Each number is 500 + 50 x the weight over the matrix's rms, rounded and kept within 0 to 999. Layers, rows and columns count from 0. Numbers have three digits each.

# gate: layer 4 MLP gate, 512x256, rms 0.14, rows 496-511, columns 0-255
# up: layer 4 MLP up, 512x256, rms 0.148, rows 496-511, columns 0-255
# down: layer 4 MLP down (transposed), 512x256, rms 0.145, rows 496-511, columns 0-255
gate496:480459506539452522541609508548529460489407489496512516541487408505478498547583408537488541432501564455468548532503501373517483432460376436454498455515499622511597468433575590488458503523546575604459524450435444511438424566527412543583592452517528446461521495509447501522471544455581485470508514576415433475482618584535484493571479574374503487482564537441581501418479403516492535584446489508543544533529521525487441540515536585440505505496384559502475524453447539466560538535491573476496500481535474476437575529441474452544546547556537542491437452432544430558550478508437585509545460470444430497492438509496444496503539425442474467634559529476444481473476495535566419482485489629463525564519541461452528390503497451517450472510516493543459560514377522493448439517520498
up496:538502436514516481502568456477463529520554495486487485460500519432432532388455595472554470513461477519478454457399489612476606466594650521505520434488528419502426563492458461569543496504487351468598472451625529494565494462566563487509554512447421482512515506479600442522531469421442540539533485484535481591563448508492485447580439499519471599463416502558433548579512565544462488506479487546516452469537524473467571499498486526457530468481574434505574568483494521499521516374524476457460518445450460559510483488465456436527462484444454460477425508563488504467498493527562523483478545522501530548534550492607647572512497513504497531411534441503523486500457473430503518553594526437539450465460477498507445510490455515461543567508485547471465545508527512428532552422500475
down496:513489498516438636555487514524493498602390540528503501575556463483579489526564483549520516531462556467458506592556434390451510446494395504549480433463517529494540458496615572474402483519551571641506569459567456535429451508553426522563571542520448402524624464459541568419477505389511496543461520534496380458511586469480542459565576527418405477566502505490489514445504442581407455502425479508467556520551499481510624545574444516499494502475465491467623468548504519512507554540524492572511540547514461439479541580549456488517523492544591504412433438449495441498516437459449562478514497470530429431463498473574452557522519474479479407550575473470386422478472437587479458523526436577493488505518540462445521478544496483518412445506420520522514555478442458534423526510464521
gate497:540510451476544578524567487464490546509474549463518532499503451493592526516538493445480489556547446603417500475520570513514476532505475466479521459512581359517557461537482428461481576488510472535523516520458596489554476494469585555452482424568481545447437463477431538400534510453454504502558544489541481488521513444559539537502449360545485512448494506469517568538504484405477547514492470499476654420478591501387457518524537489430574503597422523493518568533522526537558453527536461534573522462582413442458410563448542466494397494510502601423559510521487441351537448527442556446464536494504490393510442567473530450451469418467572604498590510427425578449439522542498471526535481547537522559526525525542615513528497555548490531549488514535464473546537438364487476519461430
up497:567475522538428508483547527440529498525529543467514465539433513477478428542549525499500462539550596532477524488553505506471354557538483487461500544465545410579514483575579509526424545554468484484492545570541547474417567510523428503560464453461495497530438443508475598553495451505607525430506602455451474496494458531569492463375493486534457446406476464539511551551543477519538399611416466612504544462424517491491483512554430539473543444475405613518501425496563482515556487514529461466466478454498479456546485589579522453610496452542460427494438504438525410409492502422474544494423475392587444583430564505631451501506466518518441549471473448516528645540493484473493480437473441465555496476515570427455500427478556478477472461481496435538502444484621497580506440435493428
down497:490505418441570481470494483483498463425533468548526534459536577532526430474494446410474433451444459407474401482516546462461588516516528471441485492523500454447504435457466529479507474544512445475444456431558523479481497520612533530562497402499517495462519434447531380470514478444436520504548471511573509508492535481506540534450581459476566589450539541573404432507521494468529607513582643523504370483505456496533533442498546442536553561536585512441469551459541487540503490589516492624509541515563636548466500497413477557473550507484457522465475528561539564511542539539465452520591469629423526597518428473479560472478523527540532472512511485516453458502530526484471486438518539445413496555501449549448428523462525482475524518475441379507467522526425464536470479586550590
gate498:455496588545542524485555492404454475515547464493477469600468457465530458469448471478470517527486447519434479564519492549469560589555573486510505546521421518481572541458574442447451529507524496457438528540565511449463532524501490536471484499542519520528537411491485455484543537507458528412527534477494533518487552491479482543505599447566441464572573531528470457476434512495515452553491474511472526441516509455589506531422490517590474458461571493542422558517572455583464466517446533501489494494525489523525665500415491560511453508457398460506530446512570494529471395565520517504477559378497511520456509409476463548466446517461508530438496469437487586455502532514421481512405531428483385495453430604536534497460578433499501602536449533568528489468566564464524624444539515
up498:574511584483519499541531371432471503512443520579531482483500510469522434572490460535524511452460514498445471548538495517485504618551488458514471544522528472408558464395587415513503461526543494480423515470519530498467495454496459515492467436518462517558520463518498473589484488483451524442466581460428524553538515472463490535438588477535524451579493501584472538452558568472465445567453507475493483441582497486527479493548543512461468522449588440596344477524463484526494536533498573471483483530556446503601626521468501539542507476536450528516506495516613537432444453520518481578432461432453447492511506388442567488486471481598536570498537557424428594551500468489533473525508485413468422501527451552497543541417482427467468536511489478492496510495516519624550566504475545
down498:521495472480483550436453597534538492471495511527511518445526537467521519458514481537542475455538512488566562431540556517570450391454440474483518431499500519598449519563453559487519491541441523547539482553479490488499497506438534430551522490430472411451408534521518568479522480507547484545530382541522482470476462494514484456545430516499490573452455511432535512543522491494466545455538503486496484520453492535421517482556523483476547558497434558453633481502472530429496475545506446460484523429500548479430415467531504452471492473518624442490488514482400524501540553468515507451532470617574523475516460600543502537461585492515461447549479543533586432500480449514516496500576508518540536485495531452472453556569477534485494428491563518513444493575587416461488419544485474
gate499:398400411476455500487487452511475473493500485443531395521432496504525452512501538499545551392492528486371422491489503456453548507475452566525463531449462493513551460487454533481417567550530446434464529447494482490495478556570505528461537476431448627513422475609449421522500540434544504562506430489567534537481463519522506539531565608574499553491569522462470538489588517533546498616488431480553421551484508478523488534437497424541581472513450471489495508526600467527497513565495463508417485492482701566525469476442510447442560443465506455548631508506466533474522490492481396493434486471481468528479470545543507465512559617534479456596498511527581441501518585501540420519430518580493548481535462546474519503539556481525484493503533437432512516463514446508406516486430467
up499:510520501487454537472473519570498528492559655508468464549572508453461398542429538487489481552420461424416528479505500459577449406508417392409479446565579506547490518571514490532529526449523482493464506492455479527542546445536506527584493505500519412527513505406387610483442488547493486425550576447440482524512520553583496541450473507383542480542450556499411462481438520413493529450590566544600528505520428542507511563601562529448556487526532512520345506528461469510514511470481457441520515509575381453585567533575480574534463546495550626520512619437433532452473516473459504498490531509504442442526536497592529508512504439575487608555459535413385486519480500555424506539421579512491482514451493419502485537547491559511584469527537497425485426488508567550459520513604457
down499:591579524552535489479481516443424403546508432581529568491416513498395546483493529471505493454564551488512500516467447426394443538538566554487553526384437525411520628482543542423472617481504513541488468569422434538570596577461465495491516420544372501451502453499513423549560443451525615594516417454428658438479477478497392512573506483470408592473587578600485550547565498510537411583454404531464515499522439568473523488494426600481515549517436533481473526524467525418537506521436431512584561457520579528467489465368483519543569522525580452446520501523477475454454505473522468450500545436504475536423554526654419509463474679454592401486503521457497547526507553559496493598525411523468402501522530363477502509557498515495547496482540477556515492577485431441432411453423505
gate500:458511470544473600479616440447577529469433505436457558491471537515507569527559515496568409487542528401525426513479541491463491507468520479540571526609531534458493447539563577426519555490518512501504516516448538369518527480503488516442464457441585574455421607534503492503512455543540520551561495461564431489479521499515382437565555570546492547514560485435487612541514441466535491451467484505459572480531474491548448445467496525533522505556477506511494534479563528515523490460410502550410532450515502514481603587518460469518433439512517484450424533509489421540520487437395556500460387494525502534518538399530529580484550471484480546474427518418459574525550488456532639526471453418536568472547497519537585504425497418465498445408540501547407492514466498555421476515468440
up500:533489626513425453527442588508451488483469510390460507425439526361455365406440496583434465500525504483456522444535423518512468506545587483490442495578474483508587593461540475548466508581514462505472612472554464532543467525479477555474574499484480559473549472476485539511521482420496516484547482470507535620512549428513480571428533456566561454546503541491474459500452568501483483428595579455394545540454539541523390542523457542428526549546376420482600449551529487531542441530553465521513563432522416504549499527587437516534477578482490554546442408474487430431491504568497569456511500423535485440489466550455545468491552506606519486495534511541508509516555421503591507484421432517617464476455477509520505601557519419446498505552617459502580502494527506443507510544506499
down500:412498488526630484442531489562486508514489583496523472518584517545522570601541562457560413504514473587568452495490503541499461523418445482566516395494567630541521417527491493443508392496505515448567418531485598480579553501504534462526603559476508502529445505515512546440463562553526528480498503474520487399479519526483480484568441548517488500517496483473591575493456498539563517453468537472485455489541507583529505509502462544483518446519550469530363507369519472501533532544488490483529435495521585431491554402545484468441476382594520438450473596556523525499488469468434460490424493504444532470518489489583532516480473509482431458444523492455472462487516457503381452554543613405427653456610460457563551465477483588544445452434494490424484541459425501567460444483486458
gate501:462501465520433389503483509542443568447542515538539458488568478469462499455501602475549461492430581488516520594493441521427543507479557540414573470519460517448383513553398501425599494591501488492521510478528461456468517520534459526467518450553538490575556421452488595463494511519547529550608534561534522608452483442476520464438539478546507568525450540519471455491505433526429504524508470526585501471424403593474463349443584415501545483508533549513563453490512493440555505539521583486479535452467590488545467423520453530432507451615460478541603536519421418472420483509506497484570449520525507484554425658446479549458417497516495444535447511465477516541502455439551518533419511399560446477431348386544457475525566556499580455524539488511624539522630569486538517516542556
up501:582502494582481485505464388438498432492597495479516460570469453526492489494523513483469518516528550520484437536555521435506536521476500528513482546535532485468435512512388492454492558492531532412474474453468457512557581548404588594501545520584529539483547507509361436527577528477584439485490509605538529514536515512569526562509471506516483422482584505557402426473429624500502455487460532613461574477432458514486330419528530492489496446482485547546433476505532446478556482495532566402509455514535520480509429474465504525505521486541588590490546428442462515501548607534584456462570458604486564510411427595481518476460539443576542484433487519416516519446447484475479541492462512546411455420626506495441514570552506482384561492430544466541626528484453437571420454532551540
down501:498530515432475455397483566557474494456480502524497517455529494487524524444524500446421475483551472566446523477490508511440479552452515530573539545481432533460444527479577520539525500503462532427525558494420510490445468462514440437509525535469431466580416453550552481541483464471468539553433523493513586403472549512428561461541535461570618552597492464480530562569474388500625503550463529427543477555631500371538524497469468516532564496433486413538587605510453559492414486560422610480452508473537370468525479541503442382582485533482521526442466482559464543487548608489457538469462543420463460543567606442450470466477471460472470509521500516501529596530451502563577495571525496481531447514402532541462463450437514562532438471633506534574489537440488543452561479433441511
gate502:482478515512517562591458512579456495456488509509541534505486474490450459482477559467553524529495493490538592507580455535503549504538560586527574499494441500514439588453398399448472571513507506543453562449495522454512487548564513544561504510466518609503473485570428513459487489483571560551481573469516580429500478557451476470437535494520453475470523538556539463479533477513489515481545537479435483468595463470503513459503492507443441431537543493464578524491455521477553466370511532495489554422497489532507488464476590587534465438522494392498523554551505482433518405534471556538444460528473451547480572537514469477451478433452503567538547489561462581476506509484493496467493492519423458456530503506449479528580425480501468489464385433441533550511564502499501532510551471
up502:498519513420478481610461483424638489514439419602473581538480467578432454513526495537557495526466428449478482481464546441534513470516501485569493514517510535538507434510586503478489447453558421514417459448462510467501501478534478504511506472489440533472458487604429495571502496543406455504556523531372451541401569533497435439494496511491476460491480543519559563557511457412513537477523495511548495428534475548496464385476569480559511487558532541500503486525439537620546489511547515502557414471483596543586518468475548486440543546408524530468534543468598489519546448466457539524506555487470431573513503463612546435506457552438538441564477529466599560445542474501528405574465490493479556540544508493448523434432511574462480563543472438549505471521637534596399443412424432
down502:496437518568553502477566513572456514508529602450448504447465473502506446550503466501486495570575498505504426482510454569515472543422513456472449483445448432504557524504514463537487484481480533423557549514484475537458396481427494566448528544537500510511544567552611450410441509504474497530411478546506568439609398389466531472431455557545611509449488532386480508443534517439530507498471504485467483541448524443479478612517451514481449505532494499475531494387578424461514528441520533504491521524567422555468495556538477520603468488585454522552399508471420535508536546452485495414503461490566453480439471526452476539527500521547478498489495512486543434579494597541524556436527470443509507462493586510545455596556519506542414532467542585474534546515420465495532489566546578
gate503:490374522507543511520456528489464498457538447469421511468539560451445534470567454552520508593584469550424482523546432492553435506436484422539527454433543527403574487462556403520489493549478600539576464512456529518450439464477381480576507527522507459515547514520413526446600543436536458467453459536513515476486553411452525429502473468508417475510488509505572491508544463473506520487485437451565496455539522499515544441520483473592538535513577448499480505467453456614515501475556532488488431478469437473493515548508369499526607503498575471523512477477541411497397555508515586523527465545479434410497518434486461544456559499486579452532400625502481556478481542449518523517513491479550439510574484538441477489508571493532537473548553474532656450492481494471517451498418490
up503:460394487448480522539486615405554437560551507532465465481605524483519540577495466530580468532518462554510492431535473654539473515506486521521409505415571512522569500437518446471419537600538553581595545411511557512530465483460525454478595506522565427405490454472508531379549514511398480599459553575432400513468539386555488481531483364505515503502456477559596492462480502451426454492593429509570522530464517463586601489521413444532531565443490448448490420572503479543477589507532433494428455455496548435476548559592397546352520404574536472498552437514444507514478546562574484502523382540442410471458541451527517564508436463540408499469407590497555492484511535490552487458612424578489508532534482532502523500490619511504526551439433455605437392478478570352495483548498531
down503:534522524587515507570478614502481560548557488545547508599450488489405500443538433461560495446493618489552523534493505548501512362503561486565460478544383533520465469565500448606449564464514500462489525550551427513487508459509466571585522545482445557449440466464404418484502563452473607655396506517486413499416538523523495541535511478517462536543436532507444499485521509529498490543606607450525607454503500441532553549479459434511404503417451383521527478528539554487460469505466526568446473495510552434526473478571550514508438503454420568483429513541354553469641513541485478500432505479534422556499520565431446508481449465514463495497456508553496563539454558511505492481342542540525546490500480514547517524403394492443472563512501489533363506468515466450510557492470491
gate504:479481491632527532484514560579475479548553536522450544492478460550548511460496501539458504507478500419524540537470531483465441571520496410457454508505520446547590545424501496523520547494448552466399487427432485558497520454474480467554531510487524473426446485519555490543506518508528478482514421443469532520527535411564471544514535485496545420568438498488454419575532462474523505503460468530448611473440480482620547519455522444522411610563551516492582523483482508494518542491547459566492498540530511508483431496512579482471511501449464573536538506475516451544547427546481550496519504555487516536504443518480465490594417495520462449493521490478504532526522414522537505443497554439514538445561579518396486480536429426500521487491612536512485433524446521444462475503510511
up504:537442516454495459494520542474526428498492550472521494481487552506547461470471521565536536608527573506517497404503523508558471448565454517524453491473475557445406477504461505479517547517376473491498437384483534515496460568538479457455536545551529579554441486529511480437603477554597444529554535459555499501496518477514539490488483607515539525409455422492485422458554431517552515547443625517503526514510408512484486531495605433473509556572582493441524453612543415462474489513499458581553450500509519516491446484503536537478422512490494532460524557514495438432482507552518523467454449589474504459489529518449479469465520499485440474427526514457482492513476568476508529532444508507495491511510584478536523536487428516497525483540454452519428491464483522583481508509507567
down504:504501431525523485491458485488547521478501519536472462442451508494542520555517473531488479415507443522489524539495470466463526534520488416447546486546524502555565512525549479466444440471559438533520544640525481457483533418468442532519505511515492482456535544478485573547457542454457541452504427614459506474509449501473494492542578429535522536555580609488589554505511564483489444519521347543504482456462529456478540501541433577535513454470435498542527552435504561521450463426492531396476518530440451503517488436504414500468582469530550454526430433456494505525450506484479449541559550436574499550523460517556484540530408483516532506583497491505519476477558513543461482505504499556480517460517456503495508512487464422506539588463560546505579528505520526466418412545469470
gate505:527420522577473480492498587480456482468486470519492515491461541512445509512485482597497572507462511447485395495519436472521494509511612540518475509388505566469491521418564454491513510529418392470528495601514462491511475475474483502478568487447509521560496557428547457412382518504543451465557456512525505489528488548395560477525389457534475522435505525515477474484514548600556546461460508589541487495491545529488467452551525487491523454415474447536520532503585553523409440566453502520442409421572505485439474504490530508445358418487498604426537540501572610565538524501448464526571560494462510524455476478490595554555522533569518495535547424526519543541545447456594537490470544416445467453440505538449578591565591570444388525514507416466505523412420541464473539539433559
up505:554622515543500572526564489476509488463525453466576460588457466532572552413518464516428474503453543524455490541461519438516454561593466521405449434543591587398509574488565472579451491507522522504534477504494475366596478432428539585501559408424497393482511505493549494527514471532499510490490472501481457456479469438475450527455532481533407492530444476491421532471473533502579480497479565413503559557475551414436596553574492488389518482516483476516471545399435512546484523510474470495483449647567598452402545550496560529478441528452513489442481481558511470517507514460569417563495475527486554478491430540467424442525460521487467561536541507451535398544547458504447404561435509525456579605455490551450544500499514548561552471499512482502567406645532484564480495397457524
down505:474451458464545456433519490397523544464450471550470457463451410561464585452547450520493551503575477459539544477484547595517461606431603548523503497510565410539463506529574499408528467478386528502442483535473424607457489404491540529583481521563599592368567565443481508526445528505521406488453520516457453531577542564536520556466533497538507538385504554452526502406535535524503625470421509480479445430600444499493533495458486556468511444533378476449510550564506489554557494519577424543443499586496422456459489487523503488541471491494609533544507499439474431533480477562419527558451488525540463530469516473445579452461494459494508544427496457639523563405454430505524501497562470487599468418583569526545501484545381453544514447530564512473486492539598465436516426502487485
gate506:520469544503473512488502509587486379553616468572481442551464442481594440444484490553545555527599503485551523390488458463507547505541474563492457437554435534545503561472399538561508567510554482507475576556499515486534430571517516530469558408507401461546528507465483401565425552600487505473473507446601560473501479462425464441492464447485509511527493507508493406481470570443470532450526434526523477453461527464487429491506491518598551487505538480510517618551457454527437534482402547443514381498496526518500472556516478478565546429431523537514431459576534456530466542548590464574499506540434486478569467565449429438477528473441462481413501561466455483504501444495451491488466493518518543501535399493581480480526518447465532530562509460530448470449465422554515434574600525
up506:487547479582557445534529453479592548381447486531388534551500503443484512530422582447478443444487457569498435537421491553489478491463516595416518471509480436552462415500537514564507466531496474440496451456500421536456569460503466429520460575528560560547500459477499534496566510557473459497495542546483481436438443390539520455508571484484562524434525473537567542541567421453481425525620558565548502497504470484524569549566518464462488502616418511556492569431415528452535537567622475545474563502423513582478522500475444433498393412497424454513512613581488433459581551471514559492460511534483405560507531526511556517515506537520466477462382496506463519553535577486497521434539524449499546502473513436479512553480497513510580422405596454539516517492465514463486616494485486
down506:559529524500461511476422437538454469551593481466596416524476486523479446477503414501512513444539465504506580469523491447482579488555543446538533482522481541456428587460457580421474468517474468550564423589430510503524421522434528650504506478507405495482498511530487465548506566442500576462444477481586637575562537568545412552556397491436436539541487433488458532454543554509524566507404441453430465519447526496430384421503527584532478498421565521479558505575551471512479485415466540471519482536555470411485451437592552563493540555466560487518431477530516581602411463511484532574520443474495568474491479494443490511499470445482601516483577492546598528451474421482479548503508450472472444522441459544485464471507538442449436616582451518531542481501544458533562393509525568
gate507:444447525523534508600474489495474516550526461509479550402391505467416491520439557525520538519584483641474500549559438411464437510489447486433508464498459539620462455441516476473538481471473419555553456456525538511454423535480578481529545465509558498512525455496512441454469491547426375508516485439525445426550528460593457576448492497485527523438537502585458407435495570550536487511591645558433532456432441556444452454474394623408545550528514468500499626464497522572499445553528437474578494482504400504534518480530504559549447553512487520480462550568445476562459442509540440582530550574575439528456504506518554503506529582499514525543404531529541434515433553467522448438519522498540491497556533492531570498415595442486525507520489493488619434523530480467495540410483432
up507:509540448420481430563552466518551531468534502561587498484507581485535514415510464470543478496541586556510501509505445476487494502464577534458390589577489537501482500476512455470439510494471359443592468528585537533463527444518471487497553401463504511459520466629506397426448513550550501499423459377459490495466541506533453469493547454573541586397509519515455481556558520512477486472577543476498561516494492482527444521485485518546484594495444509573456582481516516541503495458466441482569499433450489473486545533393520499558500483463501542605456449621488432480485473494476525509545504572682567514474465444558528542505464561493537427536467561483431512479433457537481527524472507569536531586553557420458546537459565457489540542454510436509454565581482457518461500491433460
down507:480499530431513556436531545472495486506484531466391473548583477569549530534497439501456539536450422478446505563488592584516495491490510515532549449457510476452498511581462434495471473479465541472462396398541421491464554481464533519483480484531497572449496507489478577586560526518608491449465560534499532503423468461476524461537458454404513449463393519521566550418495552470494570428504447448532436545531472455463481542497546513467464488510531521514522474544443475439512486426552541525513469603567552525503501493544551522451546483493520424472577552419470482449609556482479534476466422420391530489588572566455535456545417494536524535498620459505626574543616505477531512523522428474428586533480575575499450547471496538505442415419543463481480595512440497445395556532494512
gate508:378431466557535540445534486595412463553489539472464509481545560578405447536525533503497557443481575393495568483495572511466592478470421417482522519477537426546514475550538496464505526583585550470528580522520482524504364454510546481507556427534422412474415458536486569503526526415558524436439542556439534504450500460550499584502639536543438510511464461535478525506512526583462483432409470615430500465499499508526617479515420459568546491592443464455403585451518493510412600596517503514490488484560518547517562546537484503470515492518482502427477453471361557513431433488472443520500556580658521475566498520455458441482480484545497525533519459534502541593564463530474497545517503598435421422477472508391567498478477368518499470495476530507500464547469401571599475558466544
up508:438523518437463555546484464629500487616503483470553537503515590453527609506515513447377529465472507459465573502553484408437521479457538476506553561512543583492510596518410558502430464530542558444521498472440420447424445541421534600497412437581544526461529508406492492638547453491590480462493509507543534482492451570457517523482462493449438504477557542482555594492397500541409528470389478554506554466630482420504444514461611480492519617541541435484538462421487524594439559509499509472438485489564420514500464511485453511477428482516438472484502413497545476510487529479448524456539473363445499536583537521534501391388497477495394491515474477491482520543476496572513396586415556553497369480566500496462538439598501484502495459502388481474424474542592589544550553563568522
down508:410614495451549493544454516488558526495544489474473529421588456467559520595481483475499488414524581588498513515490533489497466507455432499533517414581397464513587623437534387440508506454467498418528474478501524492498517466491447469546462566522529541423606589498490526542429525497526451476472486524580445491441460463488594468550499367448506573421565448463590503590434556532473543490462455513489506376594543481489522458492428537510534524515523420538548606407624531472454484571436532492567493549403422426435462540565574540476361445495562473514564543509516549412535427577515580504548497537488515463584495622476574506490508517543509478546523397457451429517583427469432449524441595504524484402540550598553399446378480496482519417506502519533523536525519432466424489465555525
gate509:438451407495555483446477498556553416594457458502473568480468353489467493470595495559496472530444528588469511435483476466508536460495426496470516464531575505455483449438516547486510520633438552512411495425428476481485552447423495594552541544459467479551522464464503542440521601515489459444491387399545496488419473511474508515479468470534569510477562415539533522530482470501492547484454502464541512429489518485492462567551535556514515532565602490482564470558423497495459441495482547528563447493531487465537522458418548537577440456439497505519544527457418409469473628512515552552418583464440535533457454521531458512529429503435568465591460587481533524527564492490441499571536444514610500541483516546468517449501457489551483422490404441482568516497613536495563464541511415
up509:410491388405541600631487568550497482482531523541487519423396544477506434466410506568593457579603489506534530566477516548575599473439523431499499460460477593508456496482498423551501464416476407422501583503577514484437496549531537496453512391413510442497541530494497538487433515482559455456479482509526520506460446369474448477434540463457559503512486532518558524529471494541524458525509474530499486483547540470468583414484446580561489591511411474524538577405518511481524533425551412465510483476466475464462517579464468399503539574469440512461484500507537538552497542505470550558471463448476463592502523505505584516554497528559429565519465386567520502513490539501618554535489460555550523593518523471511403514435544477437591450510556522499483462474498484478434557494535478
down509:518518558543469440481494508418603403503439479454432555499566468459496526497473397501545507582476489555538553373524421442459516506571441471463488566518449525500592554490427541505491628558528495536388465571507526529474448481514441476499505434514577500445510417541502528494497438491549481457506483540520495534412481547527501483454532566555492490509538365480499473441482493487462482464496514579548549567482493540365502554569495581442548472552526483550535498510571497432490467571455503453547456564373479503479498512609513526442478483585516602443506410543505524427515514464499492593526545561446497504551470545585443508580466484628446585579485491546527388451466475445486495452500527449524505512528447473518571514413477448452572530490516599464511516455560484411490540496419468
gate510:534451532537439534478486519479459474482491415492476556491510493486550461465502515513560416508522631487452433480494559547535526377532519506436427477545456552489505520530475542512510427495550495488384481515514553484589552534387488423509520600504537466440506496504513574436556576480568489446471433518478541388562478447541565461563553535466483460448537496451465478563495484504444543515509503487558547437390455538553499474588494493522466569528503581554490515584471530453529590513452448502477513529482492480521473484548471419493378536542470556460494487575564444470448487390529485484477497453478463539462466470501545539596503571467447520463452520540520425537502447449530602542504582505409520463433422452505519481497495475495578579548492536494478533468466595532486466563370506
up510:550512423587494530396598493589471531512548487507455489485532426527444455477499511485489501519416491557471442561547481534606519461552478500546538526451609485446558497471497456436544499448545513537449538470526550491511462380554475491528454520427464566510461465493507453492480528502403465496482577502445518448499568476464538499489502377568499435506521542663507405488495529536485536525456476512538452509420535514529510473540484534511489440535425532519460550498462605575455482444475443521451466517469539455578495477509506482497453536505458548494514450487529490569411575405506503488502567479448563453472547599489510520613504460501519522520472525531543525505530491461567486544443571427439427540551614430434565564592486484475535461549479387515449480462461532441476581501533432
down510:542464516441427500521510468486470503551471544523572528491443444468496508547421443506498554504517467432433493488406546521424534598486475537480530506453429453596466507536451513470517546504509527525544485452471541484453501540546470612487561470495527483449470618435550472436498466496570548571507467551574481492474468472453527558481479457478542529493508493485481489452504515470495420540472420507428552460576531470503447447423571452484568462441605439476593470489525500566512507538481486493519576485465437554491586493559494482526565478498532466505417517514489505471551404557460553572544513558585555499564495467561471530336492510464482491526546401448436538499536557545392473415542514550544469559561535556478470494436503529480365506491498562566498469509498425489536445514622494
gate511:531529537472500578502559464470546452571505458498580517440485543547529493517523463483554543513461532517447525448458492470462572505564528510502490537494530528529518520497484607414510529444524485526405477423537487476597498449544424407457427538470397494484535565593488456528524478461521523591466517540503509474459560486552465501517523445445420470467450571491518527563537474549400509502486505549569536458465448444534493479527567440527474480505580564504572533440493498518515503465509432468473555615515363508425500559541594491519511494490589469563393421529522518437559473436440504440437527467499494614439485472496548575451472464497449523543454492437600571444433544447472416485479460473577464465536495474527501529531514478419487521406504497542444491468514489578444575429491475
up511:484377452524422543534490474547445551494556407546412441508470446410448475482495522599423572442594486525612450514465539595532479448494609575577502467506494536456485511581493504506500472442456459560515519559553477556495494575505469517473522528523549548448402539427503585434547573482562520470552517419500445550515409550446509498460490633489541470518479464461492509457480399517494490498435481471478471554436530474413488468557480533531547453500411502503552462528581579526482430494503448544444431478582546505524523450475457559553470522548422495541551544458549503498460505590510447599481546464486419522457497483473438562543541546504549438540476513529462540598465500489499527462489515434561471555490538504409501463476492538476461515462517446442559504521458506472454473588543484
down511:508505446518524434470594512490502432539461562518500555520501555570520447506480474474566512521481558482519505475449449409446450540497417515513503490443498540559414458512546543489587587473525455519435520460463443375521528467479406517514465538492404413478541500447574402505457480539556489592439396601562501471497596499573434499541494454441440543442479540482507530564566464531435510512490568488491479515587438453611573468530527464541435481450538593480510567485419424435497535537457519440532521519511473527544450557579541430464501549591530528540441443458507508538531547509494480446486495498539447459520486436541548465475442450459445464470491470489579533419392592483437495555479570492461512550523512432563488501454487483538624583487546423594629511453564510527523447505455550